Part of a small language model's weights.
Architecture: learned positions, biases, tied embeddings.
Training: a variant of SOAP for these matrices, 7267 steps.
Each number is 128 + 24 x the weight over its row's rms, rounded and kept within 0 to 255. Layers, rows and columns count from 0. Numbers have three digits each. The size before them is the row's rms in percent of the matrix's.

# q: layer 9 attention query, 384x384, rms 0.169, rows 243-255, columns 192-383
# k: layer 9 attention key, 384x384, rms 0.166, rows 243-255, columns 192-383
# v: layer 9 attention value, 384x384, rms 0.203, rows 224-227, columns 192-383
# o: layer 9 attention output (transposed), 384x384, rms 0.182, rows 224-226, columns 192-383
q243 099:142135100093154130082123130089128069145117147110171148115136123121114168116092136162136096170112162125108081143117138150142073128130099105139113109111098126141105101149161117123144117121111116111123119168103186126129123150160095123123094137125129127131119075135160125138168147118122121140149170154094144122149132143118145155114103131111154086127126147149173101140096168104145128129124148181136138103133102089134112157104133157114113101161112128165169082166120148146156161090132122149114071116130144114102128135110146126075127100135139107116149182161134158084137149157119097141
k243 110:154112134113152105131147166116182136143123194134153135146155146118101100148127152161142160119163125119157154096120170120119134170150127095144144114096107096121135116094165111119114118095094131132141081134119125088117094141151123124066139102109138122120120134117176123110114129126120144133131130161202095112118153129179141130176145142152091121129054100126134120110118127125125110122107158116108153115128109103154138185171087137147110157114141136169137115181109083128107102105116137167119092144125142111168157161092149151138175109135154115157176119122158129128146146070159122145
q244 106:114104145157136117159090135152154119134121095168103087112115117146135088133124135101127096116092113137110148138131103126129108115101184161120175127129097172095101151145099154157100107141098090130137130157121167163126109130127128140137125109115173113119197119128173114141168121171109154085168116122115183116130136123122091117101148154124159127148119141099139149109106178094114141146098129134089134138136154133114105098123142142133119166129102097129132099129099131086139133133140107171090125159123134136126093125131153148130106093128140116110122125138154090134146168104080113153
k244 111:129114131145150140111056158145119092074132127097135172132187139120144094104090082141129136142102132093103102130098132125151128090100129113137093119090159102120116122096096132132127109134142116117116156149108117074139164136095138113154115161122126122106107120114150142135129128190161147095135133142093153132121110106150155112126107177117087070103145136084120102150162151087109172140117144119113143142110118179131145145140152113095115069100101168102145153152086129145139113127106094137098079134115100103132122125084136136125116137112127149150101135165157130108127173102114108173
q245 109:144092153161108114161161130140099149133131125099157080131137136163132112127102102103109163167100151148115125111109151121150141152130140096126150146139140129121138129089148131102095122094113124157136122150137152135110125151155132122095113116168136140131088109106138108140131110078145108120127111145152170096165127153142083112108128159181139101164092125117171109162089122109079128162148132182092137126136141118169141127164108099163107157145157150149159130099109121100139129130132112144110141145103137133077105098088116155124122148187131131066114099135139124136086104119147107152
k245 104:140133156137101120145050126122127156095105136115136086129147125132137125127124144112094091149151147128120095118133108106170110165133090144105119125142105117158093149129133091131145114163124147115127115131176117125130141154128146128092117133138155150127104140124095110119080154144126108148108131106151072107129144153148197130153143145150114138110121167122163133176131121127152142148095151136111097133157143109141153106139160137128123116098132114134116117133139133107157140160171118134114119142130159128142120110087112129144132146132102114154119106151139121107148168058150142108
q246 110:136147117109068138145142167079131095107148122121128132134128117138076087101167147135135135145128113117061139146110120132071091147145101111151104143131098109118131108115098146134135124126104144143093151120163112164133105113170100161117106106113120144148179121068108148205160131098138122113095142119143111161127131151147135078077139141120141162144145137086166125129093120132141129120121176097133137121155135120149122160134168136193151111132113125118129140156112080147145151132077104163150120089157076127150096121091118105125094127102139125105166152101141138167134106105133133139
k246 110:087119128150109117162171100099093125136111142159134136117116136096109115138167119139141098104140122128147151136143116116120148161126132145157159124130129125156161115108139158172092135149137141132126106103115107113122143164129178175164141139116091137187098156108106160132153131160136107116122102144115155064104151119103135104129151136150140161123126134164121175112120128119126136140146113131147140107132130124091119117158121117180151145128118142088166115161144095150078120131122160100130109152119084169109099142100117108109083104139149132122136127144141112141099132113158176108
q247 107:093133128146172105108111128136113144094082108135118109087160144089157153124150130133101152122122111121108133145170115123138106121083128151126135156143123144136143179101090111099117137114125116134187121125122106138141152130120157092099142134133128126169124150111139142161115105191121141129134122153116162140112141140137137150125132137094114120132152115121112118079110112152083127124129161169103090105122118146119139098135115128132138110123152137098123137128095154110166113133123153144179144143115134138111163132123095116144123123110144095152186077125151156137120160063143108149
k247 105:132147161143142140126111164128123116111165102144155126198121140105121112132146161084158108102164086163098150119140123142079131106143172163097158128155137154123124157128129089088078111169133128160142185125098083122145100116130154138125126089116130094114078110113120159130142159146106144150114127120102138139137114146073116099174152126156152152100143164094139142086108126139159127122119138121120128113118111108134113139095100138085125157108138159114116133142110143132179126109157114142123128114197157108101113106157145145141106175160157104152164115100076118132146104119133131131
q248 106:172128130131099137124151112131126154156128126139117086081135129127111143136126124153146111117178125077115102071137086148147143180191100102118131127148136135179113140117154125126106115128131103143153178123115094134101133074094112138106123127160123126080095098133120138092111137164163151123136139122086136143172127122105095163138106119158135113103071105070116096145163110145156144124116114153146143096186092084133096121147148125115117142124108153109166116142104109112147128100135110126180139107126051153157120157109104109110091127158112153128085130102094142097134136149105136140
k248 109:118109123127144073107120111068118144166144116132159130077121107111124131139140133086170115058165132142131141167097139143160139130132120094111089117133136089160106140132114114128093106141113119156137154156142153128122138157144109137079146118155155145101136163120097126117147097141084141150139099130127129169182148122144143140081127146092171119129137123123104117073142123123061158153170148130142159143136121138127130162180160103114142133122104090136118114122134182137111091167077107180139152178115088108108115177158118130167131160164135109144169093118102110090136091131120143132
q249 107:134112143109158099149156145144107149135128118108112112170135117124134085111141126135154119138109117130107120122104143121112153091104112111159124145167133198173095076108106140133118146123085098083146134146132089102106144156138119140121133105114143149152112160153108142119082166150115096152122144096101105125153175131145078100130087140157140099119129149089155117112130095133099163063137143099087128097150126099155112129104122143110106171129082110105081143122123154134085134152129136159085146134085120116100144088157181138121132138138127112089112099110142102155104104133079135138
k249 117:148158139138144136146150154106108163175142124111100145104135143158116153133124108123132112145145143115119094149093116122139133101119123148130115135135136112145127114118115136166148129153110148149110061066175135079174126103133155111139121083159158117094114169172134133123139127133134093147147117137099093097155157122115153086151116097149141107118123142130128179107151133068123101125157152180104129141158121076130151129091180123126118106096127137105117125175059132115088116133125133069131132159136153119122130110119128118120133129169156142136148142101188147148108139126163094134
q250 102:141144143102136147114130124097171135105161089088149131130132099157099149076090165113118111143174111130113099126141146141124185111134130119116122103150091079114098130075125081107138181117150084144119116083133103116142102120104103167126148127146103125075152089105157123140134141128106143131106119103156117139160168104152123149130122106120159132146156166147127125091105160115110159099094143190129148157099129163090141140123123121091169113098115091125151167177128102116128101126149158107117097106053112106141147144094181096131152118143160121138188139143103107142129150121156111112
k250 111:159121131102167109130141113080132123142107103128177152130144099134126108109128141120110163122147149128145154106133116113138172150122164127150165144111135121156121133127141137126128105142144116123143096175169122177089112150159138082143148135162145128128154122079136116104118150115118104142123151094121136122193170078124145148100128088145158090163115101128117130090058126130143113099126141110135109109135097131111146103141129119113155087100132125160131111155136107053098176143144139122145144132107139146102154170164144134131157090181152106144119114099108120123100122129139110106
q251 106:128152120163114123100103148180127143109138126117131084127147119140120112120111136165163154149094164136158138147128088093106106156135144093121130091112116111143119125122116080089129123107146086101132091083117158091140152147106102160107133161102153110111121149116132173123134125107131086143132098150112147141154136130119152149125133158165142135127105143103126149112149109153090131084164125133153150091113148138106091148162185083111145116120147115118116172124099116168113109094124138123144168149131174132162162130122117135113083103123153157153127157132107120169138132137131136134
k251 110:095146129104112132134122116127151149163108157155116115148122147095145141106132127152115078117141138089155108103135144086145126148133153151104132143104116171126118105112111093106156121140127120109083142094129133112128126141151097138132140116099118135108067114099138106130097082125137108142150152127130150066153113115080112109120132111103133119174121132102097131099117117099069117153131119083176191143145099092136149153131125161124130150144143113126159128114113134128098123144135143095169121123132122122093154116147111079168144139145160144142151142109107146138222120156108138136
q252 107:131123118121151110117080112088167115120106091107114093146109141150123137134166130149132135183118116130132134120091114085157121085121139110136132145129148137116117129139125152121182121130144118107132159148134113076103158122141121165095154135146032133138117091127114097125138131142125095142119151138134169113123112116100135099075154126165104113098156066169111123100144149103105141144132150132151111132149112115090123144132118129118130141144156135131111164135121052110140166164124107165160142117131078129152107134145126136084109129115110098119122122132106139135141150131108152127
k252 110:097106123157110130137097106100137150131115133153145146106105112111107144115085110092085098124124131134110154092117130106113136147116159146095102150103151155154113140085129114135150129086182123157167107150156139138133087124155121111149118122172143094082109110144145117112121178136105114132144096073155174157174169151134143079165172109100147120104159130113128137051126119147135093136112147158133115096150186105161123100137089100153132118133142143127118098134102135128123131153164134132121145099092114126165123142092132124120115157143138117130108102106131144099110135154091191155
q253 108:127129151113143157142115100121116141105139151151130181169118103127196161126113136102111110170133084092086132078102112134150127139104135116117116148107070142164172142143132104172126143102145152120167113073167166156145119094112152174099152180143144147110136104107142125122154102119163142115119174132130137156150129143174108128112162149133139103138116132097146130118154161144127129128117116123156124100080121112089128153109150118113132142127129122110146167156091136143139124121142124104116154163107140111126093072136099130103151117132101123126151099099114160106109147138105117119
k253 114:140127144110119106157136139135110138119143136121137135164126117154138140107146173096150099100115092089121140104144130139090107134147097153119090126104150142144152144126126146110146135135151169154122125107095090142080135136141143134170077161106139137128121118128111104054103111130140122124129118099102131158172113108184076102097155070109155076113121155140137109134152130122128104105150119120128130153149108081101206133157166105149153137124125158125122132117131124116176137126117108104134126091099091155102079150108120132128099117092143131116127146145068152130127108112158142131
q254 107:102078100158153109082151075135139099113150135141140139118139107160138116147152120105082155156156112079086122127083120134120139175115099114142141121125132130130115127115094081147130094146140103115104093115131158108142119142167099124133098144128158158124093176080116119165096150149088140108137168103125132112122106130136136097132149140108128117119128145157120136132154145151153132179145100142136133071154150150147076108117104086112075084137111127144081122095127146101096086160051118111159136124134136053169170133113138102116155127146129129139132136133124116148144107163128117157
k254 113:132156119138162156107151112116119123131144117140120092126119136112147133130128133157119116134128157096100161113104150129117161139084114079117120135154145138147108137150131113163127109144129081120134103132120109140173120128080166137150128088080139152115125125116094145162086108119111150136143137138116164169146139113132121091103154068162160100169138112119122083116138118087132145180104077130121135133114103146131140146107108068132125099158150140137148081137149154076125175119130098086143134135139150149116118193060119131115101127142141127127133153133164122121131130143140079161
q255 105:094122122113094169131108169136077124142147159103156124148152139123093110079125162140101138122158147140127112140132125131087133115134134082142160119103098122118151167173184133129094148149104142151108108155113115140138138156124152150133178094156142141160103170173151110108130112119119076151098103108123152115131125107139134138125169116130102151109143145122114149138131132111112140100109134116116099121112062107141116118108120150141132151093083126126137143098149161162136135141114162125139122097128138148137133089156120163124121104160119146116064101111114140124103116114130073145
k255 111:143139146110137150171140115112115137105079139139117152116195119135062113095141100123078060141140174127105103143108132142149128155152120100094139127086149118107132051142132149117093148096120119128114146101082112125116124129122139135130159130130116163132143107135142096125125105143129124195157134159102153098076139110105156113136127114120121197168140129126139103115140108133074131086168167159153129123132118144139125096115157120079146135188092114131129148129074146138130086133167124151145160174080116112133144091116136152094161081135147133115155098144159092120119089088127156112
v224 099:145151167106178070167113122137118123131114138167116105126107119129145075130129153107102179138099138106157133127125124095107160116159107110098118098117110110099124116109148183127120122128087154105093126114155132171140138137097106126149070156136099144140120157109117105126154098135127117144160084126118133110106150122163157113114126121136146205126096149113092138088153120114131101158093091104108107079132096155141090177134094150121138180124085121139168161151146127144133129125129113126129131131097127151102128112098167148124108124174166124147123136180131133188109107120138137129
o224 091:138081106135107117110118106115187100134118152127133130144120170124110146092111131112118096124078124104099126137150094129112113105143158108152149134161102083161170138144108098090109104094138127193138112167096125093143095112115102109155150124123134122138122106107172159153154158118089108131145145119119142116093123146109077151131120157146172117131137163170104169136136163142126130131142144114111137123112083122094117106106128161143135127097124173140073140141147095156138135145158106093128098158180134155136101137114104128141145118144145130104140170113147110083145127132117115151
v225 097:107131126154135115111136106133102131109143126128159123121140149092150154121167080118174126160126141165171119128143099130141164116133140138121120107169099131147157100151128128148126102117146088083177129176144088162118102151138132106135148133134062156108153131150106115141128159140138086136149080125148145124121157159164137162199144100179093081123141140114106118134095153098138130130104135123132128114121153146128107116135105116118135151147114133073147141118127100135159137104167128098066121141076141134138094136119128140151132129138166142123110071133155117165152125164162107116
o225 091:135108104137155153140131109097116132127095096121146148113097125147093106131128097129095140120128097099166145140126113102133099123141122102108195132145155110108113176116110141161168109158095147170164123113127125127144146151106089129149103098140170110138141094090098101130123101141123125101150151104102125172102113125181133098125116120119165174114095155163114125121149118123100113139175092139146126123112137106129124110093146147122125170158124092122144141169089093147114119133144102100121137097109127124132136137134182095150138113138088122146155173187123134145111098108113101177
v226 101:130126140150127154135144128154139117141112105110110158088150115130129130099151125140141124130135090137109103137122105149102088144111101140101089110135103089158104128118145116125119124146063118094094114100096140143145142135126142174104057133087153101094126164164143118125152148173135120109138136089097171122141173146156110139165136124112110146134145140133133099127108129141127103098127125166135170106167144121094136157146163137129105187141139092148134145108089107112147117139117098166136103139091110096145167129166134143164113120149087125112160117158121138158116072119127142120
o226 095:135131139109155086116129130139143146139124113174125097118102135122077113110130123113154093092135149113135161183177177100143107107130100133145163171110114172131146139105159114136115127086160122126154142181111106129143112168140130089140159122156115119175118076121125134109136132086130174116139147157140129115109139113139120130125131119152158152140152147151099151098150087156080111151121109104143086120120097157117156131158079136104150159104134107123137149080088161145127147159124155124141120104156173135143116166089141128110142156146151136130130127099145141152163090139131147159
v227 097:138145130124132121147120130146144131144139154123138097135131099133108130139131100072133130106119141118161139172171173128151205156122141125138140156139095100166150154086150102127133055183146098119162158124118141124090114164139118176084149103134188104156127150125107111075103137103116129110130103155161113100130163129131135139122131151148140132119120093138139141113128123138096161085135126116080153130091118096131137118149145145086105121131159105097189152148139155160108142116098147148087155143143096106142156186143143135125121152121140115153114124136156154119116068122130113147